{"num_attention_heads": 12, "norm": "layernorm", "init_std_up": 0.0272, "lr_head": 0.00513, "final_lr_fraction": 0.05, "max_seq_len": 1024, "doc_mask": true}
Each number is 500 + 40 x the weight over the matrix's rms, rounded and kept within 0 to 999. Layers, rows and columns count from 0. Numbers have three digits each.

# layer 3 attention query, 384x384, rms 0.106, rows 356-383, columns 352-383
467480478534475493507519508536488527502483519496457506525490462534531461453489492474474471532495
511436513485549454539486478504519497425443512477546490469474482486479527482529557516515483508431
502509489447505543482504508483471463480521481481476511514451524502539497512484481483504501537497
516492495535534481474482465503471516511448502466459542460448477482463512537454512538525482502528
504465502549490499473468432481504516487473493484465475454492499457498498457492520496523540526467
532529491480493478536521496511559446506523439467444524464464507501475481495503490486517486511510
501532497485483558553516503513539477461545506538497475500491486476481488502504516479461489480503
485506496524562492534516509512472489493563477500508500491484515521473482521493478487458488509536
501478466548491499476490493496506527495444530491563526453529527517484512511512513507507503464479
562494481480498502481493480526481513491528506522508553456484518547542486512487559488495499479497
499465501475503499551516498501524548474451506458502517549484454468473518502507518532470540489490
490484461517497483518502530478500524502496465499481528531512503512474490548517470491468451511508
554500523491467491472487511498497481492520485496486524481475469486501440509488501487522484527513
488496504511484476525527458527524509499479498531506529481510530483501479517492475497517495443482
474522524447523503528480454516559496513480518481493517496528453503493523494478499506513503490508
469502514485470458521524500439464479499487501530489494513482539486498506545442513512448557536560
467527502447532471522528538555495460482500457494471476498467526518525482472517442437501484519473
485503519478467508541477489476513460498482504509497493575516565500496503510477465486504558497526
482522502484508509487502505536564533508478506461551510487466505487506461537499545488510456498507
470479535482510501506476516503494474528436558500455490440497562538528537461522484496529475514499
540488490520474454499474538501502515514481506537508451493489501522533478554494469518522491517524
539517502546533456489465523493465535493447504516525520465506534481498492458469456472492514532476
466490496535540482514513464515473548494529535513509545460498515515498528532516479492494525492480
506513498533491513480526520477466531540494519548500458483507558474462518500528509474528502497481
455461544476479517529511486488556540481483551474534518462542538538501542518517479485481509493481
530533477514490495538454522475508524514515512504465438535500530527520509490506497517496511501501
474461484464500525520522466506468520519553505508515454494443482510502493554487511493532471522506
490493513530522476574543482476502418525537494530451523531486513502479491540496529539500529537504
# layer 3 attention key, 384x384, rms 0.102, rows 356-383, columns 352-383
544540495497482512520481497495563540475537499484501505457531503464509496520422527506505516490503
497487496541510507492526499489448497553513522491458476503511522517512483536508474468499506480572
502501497523512472482454464502533523510494521496505492485496478428533459507500497462448490492565
560542445451523528519512507522543510446496513541503468496516476470500493424487508492453515488485
455531511506472529541518503501512509536466479519535470527513515538489531538477475495492483511513
525496507481531511518505470508495504529433484473474509528504489521561476522484510494502493469493
510453523565493500522510472516462497481493537534507484520513464519504532468456461518507510511521
495503515513457518492501542516532470516447504477538471477518499495543489451473512489454513505454
565559487483503465504491475490497511509592455479475471524500466477540491475485535537462538528524
473515479480510535501444490483515509485503487507500523554496494453529499534515487524498483514515
546500536541468490497442489526503506520535449519481532503508546541522500499472510504503458551485
518534570509491520450495484499506517486513503502478434467483479558512492472545504504526531459481
493482538474510425451522528474532500501513496526544518517493515506546544461541475520528452513464
522496475535537487524532526471535485494496511448502481500462498512462492467498527536523510544480
513520462560500493526543496484475446490513496537495485496488538457524448503518499453501471482489
525443538538518513499427497501517517490533512481472496508509499532491485520538536509480475503481
510491490480505545483518461462500581508478525479526513500542500482478510534486493473495531476524
501539537522550468475496479520492478510496483483532463445491515468552518495473539498469463537474
480496511494511469515515518544457515514523477512431486504501508485503513479505492512480534542466
531493512503560501496533533476515544493494463458523498522489434513462553528508467463518445523494
489492493500489554516499526447542489449526529524485521515494489481467488490514502510508480501500
496475487472490484518560476537493461500447502480491512528562478514514521508501539485523476457547
516520495497417499454468522467523488506489474485467462518522480460503484479492517477488483537493
518482505472473484515508497476519489510483495477474487520505449504507507486454487466531457503476
456539481522529510505526565502481501465507513511518453510531514496469527494489536501482501488514
545469491485469486506524496551496451481505468513541475495487490477509488539539517526509500510463
499513496553490516503471513510514513459465507473449515539526516492529514430480467524503502566508
477476513480515524471496518503496567507445500512507494508535486502476499494484490471495476444486
# layer 3 attention value, 384x384, rms 0.117, rows 352-383, columns 352-383
496464524574496537468459518539432556414463557455501396575501494523531453449495567571523505469507
450474525533463535561509567503526486498526552457446516458494462453523461475432488470475504408445
522518553518466472505535469397496516522522444495465514528519541479466535499488507481519503514476
457483490514512531504478567548486405490499498518468459480451460504451472465525493534412544516576
498475469490527531539438557483482525512515517517523518459486562550546480490426597491506554531536
504542569478495468575455520414559416537491451530601536488534528483433475580481477453446512496488
470521523582519468506499593450542510524512438418425508437448446510467502439515415487511494514472
436477534568530451486476464518558531467492457461380509470377529536434474478512418481415491494519
450423552447500520584480505541480528470486492476409537547521507566508496547483532530493444481560
531454505508524524489471493541460472535528515508478493514481481479514479386481435472537526566585
514530501480486558457464521447552465445583419500481465526490509524459478521481496570613546427523
469475468513479529558535531530440529521477454496499542528572454516523488602547436580481505554440
467478528456451508488531458460479617430493460490531528511478496503456549480497498502522458471495
537482490459500414555465495490502486474449507486458548497476495532420432575476550530478500471563
561478519467522496564482510488589484473487452465479500486519506484479413497469484507529519411468
501491464509434431506606407528493494475449468450463488548482452534483513494527476532508491471521
470475513515491465433517515471435444491432510463465480485467526576529409501465502452539503479475
467541441507509531475406447532518468495532455496588452496549450527587502524482511527432484472543
539469546560506461502539501594510514561444466507553547501461550515483495478471496445565476556560
505562501476538453440497492486508480436500526530442502456496486487469437450495502455509509494451
527485493552453425505482522508505553507478424539491556450573532469408500476441551485523528518418
422519479539463485500527452438516537487555529443497539503557546472457390550512470526507485552532
503474503484477481549442575524521563533499462505522460457541520497514438510462446486550462461478
517507540577571505481533456430543473461502518555499473542462520527418506477445455557539524529445
515595479504528479440521511524538510535444563519480381545499464525472546518470512469510484419463
533480475495490562526571483562490503472484500495467450605499411519525498553553557561522452393601
564447478490419471563432437498510505522539458525494533476476374488536514539508478536502426511480
433497520519477445418559462463470462511450547480523573463519403476458526463529447523429461555501
544522514521489447500503472503521442507499492521537567473569568529432490454515455467504464551436
500532563461475495493518590431468447443508464609517554481481540512429469449449522436448502502537
511512466529495514467477556588537510555487469449516515544530454488475534501517529504493542524490
531461507490538480492462492571521485452489534532548439461528494501449449559526512496524516478499
# layer 3 attention output (transposed), 384x384, rms 0.314, rows 352-383, columns 352-383
531469483452446486505548477449509453461516435541524470476429447432447423568513486407463524491467
503517567555555451503591494475534483450481478446514520491515551489465573621484491574477511534495
532487522467552569547528482527554500536419534462538511493446601440488463429591519452424557482495
411587510433470441564566497499536532568518514516522486470534500441537522488461529438511431472505
573486482473394583373521507451514518477451484506492589492483495449561542531511507471510518434515
432501499503517529370475419513455543442487556450557396492485552482587503512535590502499500567477
494528563385548581563445440550493509475441523529536440521521524505480541531553537586426514503459
497512530458501558537494575536481443446461498615541482471549421465581543443474534467525498498462
534507523554443478534474514465486565537487535500489410504466520516550509458473504414505486578548
430456486493452603576519476471580558540506501526566439489513629570482556487497504577539518429423
451509537517483474523484563426466448533379528526515488485483531505441575584512513474454510546556
530534505466493423480536540512503494531464484453418437518520338437451524495438539511481392432581
483473509533540476393445424488552377526465517489449629500514518537575510482473526518469490542426
462537519523538545514555550503504557435535468527503499520534411486535487460518529484459476487447
493458486491509477533491424402444475540550526488536556495564585525539556507478517490542468593440
511512564444552540521415568453496500533509499504542532517481440539516485417373421491463442522512
541461462574562472614463516497546537488490460530556543517522498480517541504479442566475493524552
453560446523504518462576528567460571501441493526520420440454600492529494521541449530573559539533
514536435472481552520568536471515482543526444405412540529489534453442496526466432518400547399470
533432482491497488549478533468498544514482560512597478517528556486551544526491528551485449499508
506486545515512595525454559471533523523531541490518534574549530550542495463563537498460373524516
660403436441603564527497513580470559434505488554563464537407417491492458436464443516506472475474
476553488445487505437531509454497503461554469496511506477526452467468539511475558513518520582490
469515546399473486433507535500479498473427510520533435488493428492527597453539538603469539488513
505497504572526520539489447433520485426530491465535604406512495530526472495583451449522555575527
559588527543479434454404454499523449474468487461552492404402576513479538496471480451464484553522
447491534462560520490555491507516502509446450561536501484474612562420512454512538486462452489494
536556404478494507527464540519518424570541462540395458436487424526461509527473530486471485477531
377496573457488509522440510534394539512427499490549467540515465471490514559434495555425494498560
453410519522537480465512458538527560481447465475564574500505510473507549486462466572420561536429
439502513569426472481458442481455477478472567561524460549455546583511460557540433470485409455529
459541482595490495619471510455501481590476486457390562504466493552486483450499530468529485522477
# layer 3 MLP up, 1536x384, rms 0.125, rows 0-145, columns 352-383
483555453510515466571527548516548513506455487497507470516520477533463502521474555530491535510494
445495545503473488441485456453492483533508485451561459513511484519515516480537569588508517563534
605485508493466510516504423521446505471493637532537505452468538484490501528463522485453501520498
487544430517474534464491527473499520485568411475529502533486453484516490451488553570544516508457
543462577525510610490440500472624536558526453544526507603457488507633474477530524473432387461577
454493547526556529517485485515524484485519472482467513492515466503518536545471535492488516526490
569473435531534573505453484502553527472479503483520511576503488433504470446479496493496465461564
506534464470515522533478461601581465469513481472481615517444516497512457495520536439485525498496
497545508504488502496468528520515502468503478524509521510512531493463515529511518519465538490513
477488498551443509543483500475559434524464508520520548481466493508560465549541460517498478548518
494491459496454510519482512533460498525491467476524448485532480501468512493548490498528519500512
517547491396487489506602489454513571424504473496444521529529468505523526546478508493504471514498
477530522492434509527480576445541468545549542584472437553509487456449539500488505462519501424610
494537479469473503569491466474507508549520512498498522580560484543491511525503461532524517516556
555431514551503487550494505500541478517526457471492481520459512469496502529455491534513483473537
473467449453534450443410512566554515466460519493460550519541491488513491520505435407436493478515
487465519507489502501488461493482509527495544486490564509484499501498478498546524512498500528532
548506517496545560469422492576493507493456512549478483591439533498483506492393487491520470499532
390462475457484528592495443471485614555529502520430505569504544500542504456427504543527506453359
468548485450483426584567468446509490471513482469502489565523567581470462648465447507513434517468
508505538498536482540523501511502525504523527525508484455441465516554541537530477491515459463485
463538587505486608536519520508549432487521414508534459523524445525542491557527460517476431513428
460439522467463506475455473552465540540470524445503444531533459409583470493411498547482582512467
499474490503492483524475490517485483516550483531515526494509478517493488515508497494529504512500
437463428531487536475463465529470541553511504506476488552598493487603525522477485602530439547438
570489589544524452483469448531571415442531498464529488448418427442495528420505539432468582571510
591493548520522508472479480550504476467528482525519442539492498493500547476427533452517486526482
461530497490555530562463497501487586503518521476553528505503465474479522543497516500464548531522
539481502518509486437452475480424462503520481423465517494502518455478486520488479468528557541471
542468519443456506450569458510504456542527487438567564484520461504520481511528505477424516512482
491478546514531552477471511521516534503485427488498515490531463509479478475504522511480505528471
483509488554442509542403465464455455482482497446482560548512554493432504483440512518567600530506
482444464458472493525518430516550464511471535530529512457514491457535447484534511496494485502491
480464504459538445542518523536495499468488512527437577463544509508513439476543509506462528485520
468511513492532524520492496455487467523529482528536467444509510484530526523484496464520485471501
480528424528529418486596480499556530482508466442521456467528472515522465522535542449530497497571
482469474481543480365456482516445501511503532491421506513547400494533537515569502512420444559488
541572525484543506469417506458507516524536492555469466498481403450512545453457542491525494496527
517499534430535505526497491505527527486488520489482465475508500562531482539519454528503519479483
438492510563466444511471498506444466583451525463461364420480538475560469507487503491526484472529
424508509510525479495524489497510507520487490496560507502401510567540491524566429508449543469518
488378568510564500425454513469458518570497547555528536544572415499490504500528511489511503396557
501584420445543518550537499518500518455478514591502515485577582504502548512528417524403510562534
521472463488475537472518450530531496497512552542432507432493539523512486510598519563442479547454
535585455503458472525451419521542482466508526524525471467448500526432518489540484463400522529446
494494488422497460469452520469421459576419553503484482514479448470554506526480513454464456524524
545449488506470481509502495487517531538401524553482433524517443558522529520499474549485494548542
589503556546542543472515447473473506533498455430524460413473536602537423512494613465543535527458
490550451507463547543488524501486536534539526537427516514549500543543494467464557506522506478469
506519501494471518535517491519461469491528501519493502496539492518492531486479484514494494486518
508506394460543621511531505479549451419518470571510522452457461511563497518488537476526456502527
512502578462506467457454529461518448547446462528488530503537545571504409520549615472469523522450
502494497512489529513507495484496483510483525514492492492511539525538456503552503481474477503450
495460489499535419447494472506492497446523548516496518538503536540556461544426508436443429547488
529451492470443506553458509488504539533447544506514532485488489556429520529515435491454466482481
500472549496469532491506504529471535579465485511440449515571529529500541540520595457539510422562
489472476445473474513518499509430530537529499575480501509489508474445468539496534467560517572511
490517546459508541504495566506517528476490440445474537547456548467512518496560531536502509421499
447502520419518572466474489544481473422470565466452494507491512511561505470484516565515498545484
502532542498480674491527542526527540455406467406507473432503548501507572441513532498457476564517
495472440458521491509478501561513492542477524541530439479562503536497485485483457477492497542512
431469471474486500554507493524448510559543475547516496500450511523525460526474549562484501518521
430593526472508594482542546512492523489488522452554450486507582521525512539565576540459561568562
529473480510492496601504487473528453506487489505515515543528510468514517560546532476531495461526
474507487531554538497506429507505396549503511519482532437519494568542447407479511465504398445471
476489503504502454489541512509504484558512540527526501488545511531525529552471486516489501477512
550439456521507510529458453541516451528551473532439398459585470534562432498505603472541531528624
574513470463513492551563540484502495525463480484486493485497504468540503543427528435446507447513
450527564505501473484506504465479457474482469497533467510493449509460543504501547454493515496509
523549560548506446563592508468534516441525491462468584535505542399561514546488509523542520514535
518498552569496410501525543483499568549490479501521481445460506505493528474520546491495466498534
488475464601547432516418509606510495583562472505475582525530491476528436463564469468545526526538
525490478499490532557459476497529525519497495469521468534509461503535510509487477519496471484484
541515485500531370590554516572448487499555514478448441430584509481453440535438504559503478462430
486503537535490528521497546495513525464530488514494489496495467524495478530522477492494512487478
435509415467529510538522477550483514558540501497453495553556484441509543530441558526595485463497
491537524526494542465512458504468508478514409551494446452510528514449483495504594466554450533512
498518540465485488503514517479491422497530476515528530452488527527534481507484518512522456533468
469509486511535505484487465503515433529438492530509463501605503553492570548456506531529498500528
472531515530469481481439491445574528442536517501507518519481527552545492534498499488549426528557
564476438525487538480441558542444427497534506503509421461497502536499519490500532470460482507451
568480504478460472471540537509471493517451493457514531527466565502479470517466537418428488505530
414438504518501394461531455463514546462508543411596488451502423594479506618413500397529447484505
469517443499464504521465535495492491475503489443517524441473543517488488529515480424474512551482
488505534498473578471534488509487573494591496510469488588542465511531441601438570472464418469509
527476548453520476519473525514514493524479541540520460510565535432544487535559512520453486524457
460526517478493499513472532513456440444484539543549492509529442569444560466509521479492508498508
453512472618486507514493509510478506527458577501451476511470501496605528497501541492500501579492
553471479484510483553470460517480469523520440492446497482548475461550539538450509532495571485505
499558554440524480513496506487470615498434548549512480540477440469504479485472542458552444546473
461475474469477499452525500508451509441460419517550517484494512438501459516564458523502478529580
469514465481502514522448535537535525507498536526550505462485586545546491455482500463486522478527
495508514519489502488495508499487468512507486517492517521512485498485499502483519493491505510507
434475611538509479486556555490547454410419516562437457502593578496515506475567489515444555418487
471489529511512522488517479531541432463439516529478477526508498542526560517545530479531434525466
488457517529495444380442514486449516492451528435560466491501474443418502568571510528404555456562
479534414472494445473578559425486523523542488445467528573439519436486488503538510512475442459518
440510503518555507457526513502496523478449483474524484479520502506529517488486537527485508481501
535524503482508493476461481482500497426470507561587512472488543506529459481520512470500533532512
507529506450488463514549495487459459465495518492465522479582511518427485560477534564438527477548
437447572437544504495544462547461475474464530488471499490481547573583515532541542509464538491603
437573503515506531462488559508538454491462495430514502499534562533537511521521521459526499501442
514513449562513455459555497573502534526547491360524540525557412514498480529438502491576505491453
486489486519490476504503474461535485522471487442503476479503544472488502540466508542506466502503
527552460522466437534553478522453503462479456510524509492487515526408494583547469484500464447534
468483491556570407531431485557517474570543496508482485530434504511510522528508428515505505464464
513486536492504496527448517544510493500471517510504462455515530509497531552523583478468448451472
512474450516448509549445467491481530461456482478518465538495477518531537465555520568422517502517
556535507453460488520441533422432479483466448517466418465547504544444483539505502499479515576513
463484493430473436428468532462467445518478501562567487550497489497455456492526467540549382458570
520473499476528459459518526526527472496460519521481458492488467537528523466519451567519500550470
497473492554513526502526443477479528510516465497482519444438513446479510484517505528507494523509
495459484520519528554482519503510501524490495474518519471479513517500472492520485503485465522517
508541579461514545532490442519516484509484511438472436495536458478548513524457492507545516495488
516496466478499495509498458501514514517522499504482493502495475512535478468454514514536510484501
451472549575452504516468514466493480425503502530454506471510546489474450474449544514494511497496
550471481468484491528526528499521472564538508419482485473488564477547508527517512501429540490491
456454560518572496464470576488519456439479528485500506437550449498527479532519538531442517562501
512453490550489520452501527519516467493476447538513505499518488444494487513481509502477549480473
520506514492537451564519477431490530496506480479549491525497505521499501485550508480453501421523
490508466503488506543497507492491509488489511498510516482502545516539541493468501502495498525498
508486513483541451529520550595545515526485505560388480550557412511461554511482493569411409336525
506500480521500512495538484505521492497501539489516492537518463500473537476489467537491473465565
538446567433499563457441453512485494411447429508512560460533439462533485443511455591564544535506
493444430459505543569468480429391562389620574546526463519535458520456564545523547539498529484542
434474484508440444478532561527489491470524420493422442467475537521535557610603457449433472477420
428494509470479568394568452587494537458517615510550480564473500541489493602503525492452570484460
510495540524483495463494526437421456507452555465479471501447500502477502505518463542487534518490
511511449530488401587508495533460513571497516461414443491506502587502497437447472567551493492517
524498455516547480482535544528578540481530502511409542558417440420481494559475561515477494368570
539524445518450408476501549455583498462529490442460471493506526508504504503433529446523449542546
548483433508498539560450584555521480552514439523430481556480497560543586479482454501526540502515
487526533533455494510479470555470579536462517530516496491476515473525509475538541542554478514465
535512518516493491512495482483514534501494466529467497476504459525492486505487502497499533515515
513480515553522453485460512476518572533450518593538511470435519574553506470512498485576502536533
431480531510495461540543485538498514516495558472546605486432502450472529482493430531431455446530
522518509524461455540458527549484501544476534465507442523490542500515458485436493445496512435517
394460484510525512423525563536446455496531475476574436524557525578529519556475589587520435494510
556502564479466387532513470460523503484606455447534508435537505418490511523410556511552441439510
486503446461513563508532611575486487446511477479474516482447491444526410432512592494581582565476
482463513502548476545460481554456499498487518469482516496560494545517477543502463499506492489494
543575532469398571430427450492510490498414503529552558523535520542484539472583521484504518387515
536493470523470529508522478508453542537456457508487505476523566486481484474486472481516465469524
464519480580512531551490499531583447500506457510526500486429547513610499505535586529570453541567
536475492481475524498527437483471527501468486455468503512499539451573396516512546561481498536470
526504487483520506465537514499505466476537479518512513504479509519502481537482509528502511537454
# layer 3 MLP down (transposed), 1536x384, rms 0.0431, rows 0-144, columns 352-383
515535507512504560456484520464451409521508512494524548548484578506496501486463534358469475522535
433463441499474551501434547518540486449475585496446543500487507518462516538501424474531437466477
463461498557498487509490527480443523485493544477535496492525539528511497399602465452464475520527
462463583475506521584508504444439465516521543485491545444531536541472517514475487440459509536480
554467460458394431502557493521517410480517576470512478461607434511465564548479511443486612421378
496534541432518487493505540455505458471477508506532453515481460460499481472507494475553522450548
466468537488469532544408516466514537528527463515488482456526504525499519505518525490543552378469
514446560460490473517550528406460538485520558568557431493523433495493514533470475554499491486480
522464465505533499513518493502489497501533548479493464476506439509548476485474510469523436527501
468549496490498461471526431494431450536503433479505433526579460526495489459503523479522565538438
485467528518499507469541523501519477504506485494519503474517534498528503483490485582479478464496
452499484525473492466448514521445483595486486520519446495499593560527490485542504498499560472469
560444457540534484514436442555548495381443507490533527488513477529550379511483538516487432517423
474522526499459480479531510558572523486534481435551544495518460494516465503519544504550435439523
527528457521474457535467494458505529484411532575573540471513363561501542493530561569554567467456
521450573520570595501552498471429429522544510575530506508496462498434532546504564553552537479461
507515482509504495495502542483477503486518513519484469509503499518477480527457549493488526483503
475490385506406520387502516446530540458533462474498606500472515475503534535515526565439537450460
527472477540422449466520567605531461455423438530586517417531569590495517522510504462507484498571
414458552576469465458565410619506474440519510500554507444448525382564513476559548470519616465517
502504453522511503502553513522415478496466496496511505538532481480474477536490469545519534480521
518520463491504490550498518511492586504465480455488558520439483469486529523473459450478502485490
494487455477502413513524473579482412540477523532472526434485552507475535501541506470452511538461
519514498481512500497478463540513526488514502477466502482504466479523486464507536482496527478479
557542464523400402465466441568544487446432507466499461513509471509513505522520517446439489484516
487472435460473575498508511487454524516518521513491525507565505514491449566493518569516503441508
497502502490462533528543488458554453524465444428419561550523448534485477456537488524507494439515
508481462543516460506480436484480441458440525461456503518545510501494485544533489494562513442481
495482523533542514461529477475498534457454534553471460618500516496479587511478508513531462556477
430531495468546489498440483486434507460494523552461544460485511428517507563477501506520540422477
437535462490505490523498556463469524422580477507551530468552495510515429489581469559480435518448
528469485433531423451586475449489446468452484522540545616431545539482539500446532462465434563558
501562549523496473422463543532476490496518507524506518496498472474515544502502518582549465515504
534459505530450557473452444429504448539474535451535422552474499482500498510536522551512490457537
480499524507467466508468460519474471544512485472493514551544492518499484494521472452508476498506
515488543487484504483431561588519482495500537591499584536457556527451605419459473514544510558540
540522492457514553554480499509469561451480505488489471489458524481502533459439524462551520437498
532461508502526558465537487576496426540509538434506548537492511535512501543546449517460477410513
467441546532514501506491467500534505491523526458497515519515504496512430484495534472504421552501
459458480485541536464477510431499532515451442561469507482561496512502434528501517495487504480488
495494421510501508548548527516498559463483539503530526466514473495469495514447528540525457539521
499608506455494471529530481511491458479473473466474440476464542535551456423504502445480483586440
476378524498437499463487458512595568464469472499414521464491449464463483496528469458478535507463
474514515538446504518556451516466570434618531534513539454534529485478486477464491492499519487518
507502542542540519433456547516537472574505490512509504492537474514448551505474462483545421483505
512480549566552489526494581560551583452564536445457503569527495527386433463453383524485589476409
506442480537530541555513525508526470534540532483511463482499530518528501504512573464545510455479
508503466466507454458454470526550479456553522577570448502573486473540566499590453514448507538525
510534506426522535518535492548467524503556460531473541469495487497515549513456492457464500517558
504497472520485486493486492454500493481494498484523508497467475498500459495488516498500526500499
546447559522494573459587541506552526533524526511416435568542458531506506436465469503513491522446
548484583461441594489495404511502470483504492480478480507490485489581581494533499485518433452577
494523456504503489544459505491476535519509517525524485494501528505465444475485474475537444471482
499608490559503535509509522526512431567483481474492532402481548489482544456497454461518516442484
501487590522484532438543476475493481421515532438529449528477556441482535511487461601532508441532
534548470523596569517539493475486510459532487527524546520468459460524510458461452554476467612425
444533516506434512455466511523504480487533539479449522481495476493508554489474539475497527502489
491511481419489461507479467505505450530481502601517535433548518516464535518502534477480523527504
537501547530532420424571494448493497549442513563549494466523509468439494509519486482473481510469
453521547459515519487478468555422512510468438435526507485442460473512544563527517420447469499528
545528539534477452551442511480509497507560521489518525447425493476516467476515508452441504527462
502471485493520526487483519478571512558523530506527510483514538533461485543553484469500516492507
469486517576516504401475392588537457467451549494534497520460501411543571507499525470567466480466
496448466513533500425467479468449504515491550520462504507571411480451530518551515475520539498487
513529536531451445385497505444504531521462512450568516411486479506446473488516523480502521544498
508498518516466538471525495502506491471466452431497493474462500528526487450515503476505492488516
470519522392551516434477515499416486450394504435561629421499479501485574550515527482435508503475
474524541495477535455502505441493445501466540549490541532510461547457530500458495530510498477452
540494491484506490484520503517455559515528487472551536467486518477528487486505485502488549494502
528519469548456487483515513501485571496456477507566513465486494467506457455492538472479531494526
467473457484453471480486547460457463439530479534533537512513508529508529549519493370472552507501
476506436491498479505570479490513507510520504473464448436516539493434509492489435487510500467485
460554445509520471505552491485470491483492518498475556485509534502479512501556493482508510466475
505490509497450553450457505433499442502476486430518571590369430503548566487487507390542527493618
525486469477502482525499456526491470529480500494479523505474503484510487495463522525538500503477
497511524552596510465523546533484466496470442553553533515540480460511552536484452537456512541513
533472466549540506591563439475531499582541549486482470512496579522547558469487478559501484440525
473529458503506529513480486502487531536504500552529503546544430500487465505502499521477511478499
558560473506539456527493484486481457519542493504506503541541460545492485450543481440465492503501
468533449541490524498485485498535525541398547473585459420525507502524492479604402416501556475389
421573540428455465545521507536491458543549544444415486462459551509463587487468556476454596464489
501496486539582462547485474501530469491551472515537405492554476523457557488440455484516528480539
579517463563482482505518511481400429544537425569469505587483506476555565428551507573456541509487
507512496497508539561535490483492481508505406496500429520497493528585476452444514532551516471485
506429517536485465496511557562545585554544554411451525473415486513585538487470464482580475585456
488483432525515560516488421490470534434503511465511557511459502538549517504483482480501498523536
470513496471416520518531444483525571482493478450461519481487579532569425508464487451460542480486
508457487466522570525473528462438552480545536517509544579546467499514459489471533487515488503483
507460477473438503461497543465540470513482508510446451518514529491490503452575506502494484512497
499451517531498515459522536488520483486477418397522501494475485561505461563435518493503499453555
462518493509494493409557547487478539457468430558559406486508612518460502497530613452577494519471
470534522533532509477480494477457559522512507510507521509474479427427540529496526518502488534499
525500488499494494508486464528506506457525511518504525489526479493501456508501505495522480511508
546492437399527520453482438506540628502437525357439548440339413438516496543422469406469530582573
521484511506468521465494510514466504458495448506485513468487474510494494486505532518511518464485
545567545397503529596515521440453479427544496539457489455498510477521483478524521429562417586479
472612509527556544470544434499511596485502454544489542471545534533523437505503423437459539533530
505530517495507519518483513492476481533516526486525499519539574518467521504509469495465528506501
483452510489475515561523525581464523565516494472474485496471491516478475491490445444558509521520
457485511525535471486545425485499535461548516465480465532642485460603556535539480482577466518479
483486531523526601466560479493515562555436559411516403514461492430503508599543424502502508438485
532467477477489474486556479492454499536524494637505500474491516523520490485487491499532514418502
481461514456476483493498460449520499469442531502428555584562627448506463479499466487530507520489
477414494522514445559526506475558502508493520531516545530501531564435501456533524552531514466542
506517554515543580427399579429431465485535521534447458503457489469550491493472550520569513557468
493483478412539472475517443511513491459474525492509494482513458520530420446465482477576523531485
479439474496524512462545489546502539488530476509562508491497469509479465524524484551531487499543
436478497507549509533548465502483533502497478506516480470495464490524497501480507458525512521506
477452556537540572526458513469504552539532593554480557497456547485471538482481467489479450474531
499548509486526435487474508452485513480559484452435531579507451567473566497514460508544541538507
500496515557537500536474499485516466520467459540526598461481529502472469512542533440480549437492
507457539579480438460473437505553466485449458523482530519486461491472501448507453526505479487482
507505515511484483474518484497483502483512510536492480500530510460527511528481524466549504507472
507505495501481510404517549477539448427513475561481500495546549498450526493534529478414506482502
485508491531506510476500530541502481474509501486486561515465523491481488538543520516492497509480
529509506483530478487542499512529484553539481487514489550504516497490518522482526505474437438521
535480525520501540571479482510494436506510549553520478535535508490453505475501447475480465495441
462517490565527495566531459506550542526534466495498511510481554510527451520497451507586474452537
489471527454503500480473517471506545434517525470517571490510465433492485456491499487476466492508
487470528513516498456467528504514497461433525468457553535491517544421482575539545554569529482519
531505499533479465496513478509490491511478506517523493501508467505512496499448481497516479511512
520511410480433525462503467499501456500560527464575491550475478565502467468476419494566601503523
487513492512536486484489524466459524509456457494475513427487550482558494503533464468544499533513
517543420483557461498534565546569484492514506538570521455490510482541506557563500489455504544453
442438550389577506487551396452526504463492565557454499469522341465433548474506497431545468493405
533532484553505565470494400411464546488555480508635545533546551492535421477419586479550456527529
548485547524513484519379504482535502515484461556449470414513475513503621511502492497549464420541
548572443494510531515479495511627529499529484438556477491513456501432451546488514426479507440470
508504510510503556477583523452496510537504472467488447581512471440394518505526540471414478419492
543393468439518525478478458496505536489537505494512398544548402508598521479610448488571491468459
496563484494440454516484431508398456473438462518538531438454521580512449480530439491526507439476
484398518531575537466520441449490476485513523444506483501480491470511522531497422440542472498460
525493473469570461469473498504504519540548513427525452461487496480499489510520465454479469470562
451497475549500488507507516517493463502498523498551512533486519502481485515480510496500491503502
535538486506543572528565512502464497499585453418459499453512491445480495573511483530453490488448
475449522514505410469467455563551487443482505527552458526522475531463582486470521525510462441548
444486479525481543439524549489446469553452466507493461462514557500513464516497494475482479463477
531489436504491443502543487466575491523520495464510572550444560448425493455515392515450488492388
448475468508507555456511516495523535537494461546415475562519506541525532502537437462435520593510
603477523562453462525494393405475485492407559545548483450584467506565531549509462433505463461481
527523504494517575467468502545515587483494480522412468516494528516540451472498515473524512545487
458553542437536503525594586530570555452456561528420537537473405494546457529556521467474453414494
507512520492562487516486479478507467507491501535443536485520543581486545515499511456472511500502
514482577433543519424544544561459555487520597532492527424528492445556535508498501509511487514468
507446495547508520462495528518507519533448478471539532526465472462489547529547479480479502529592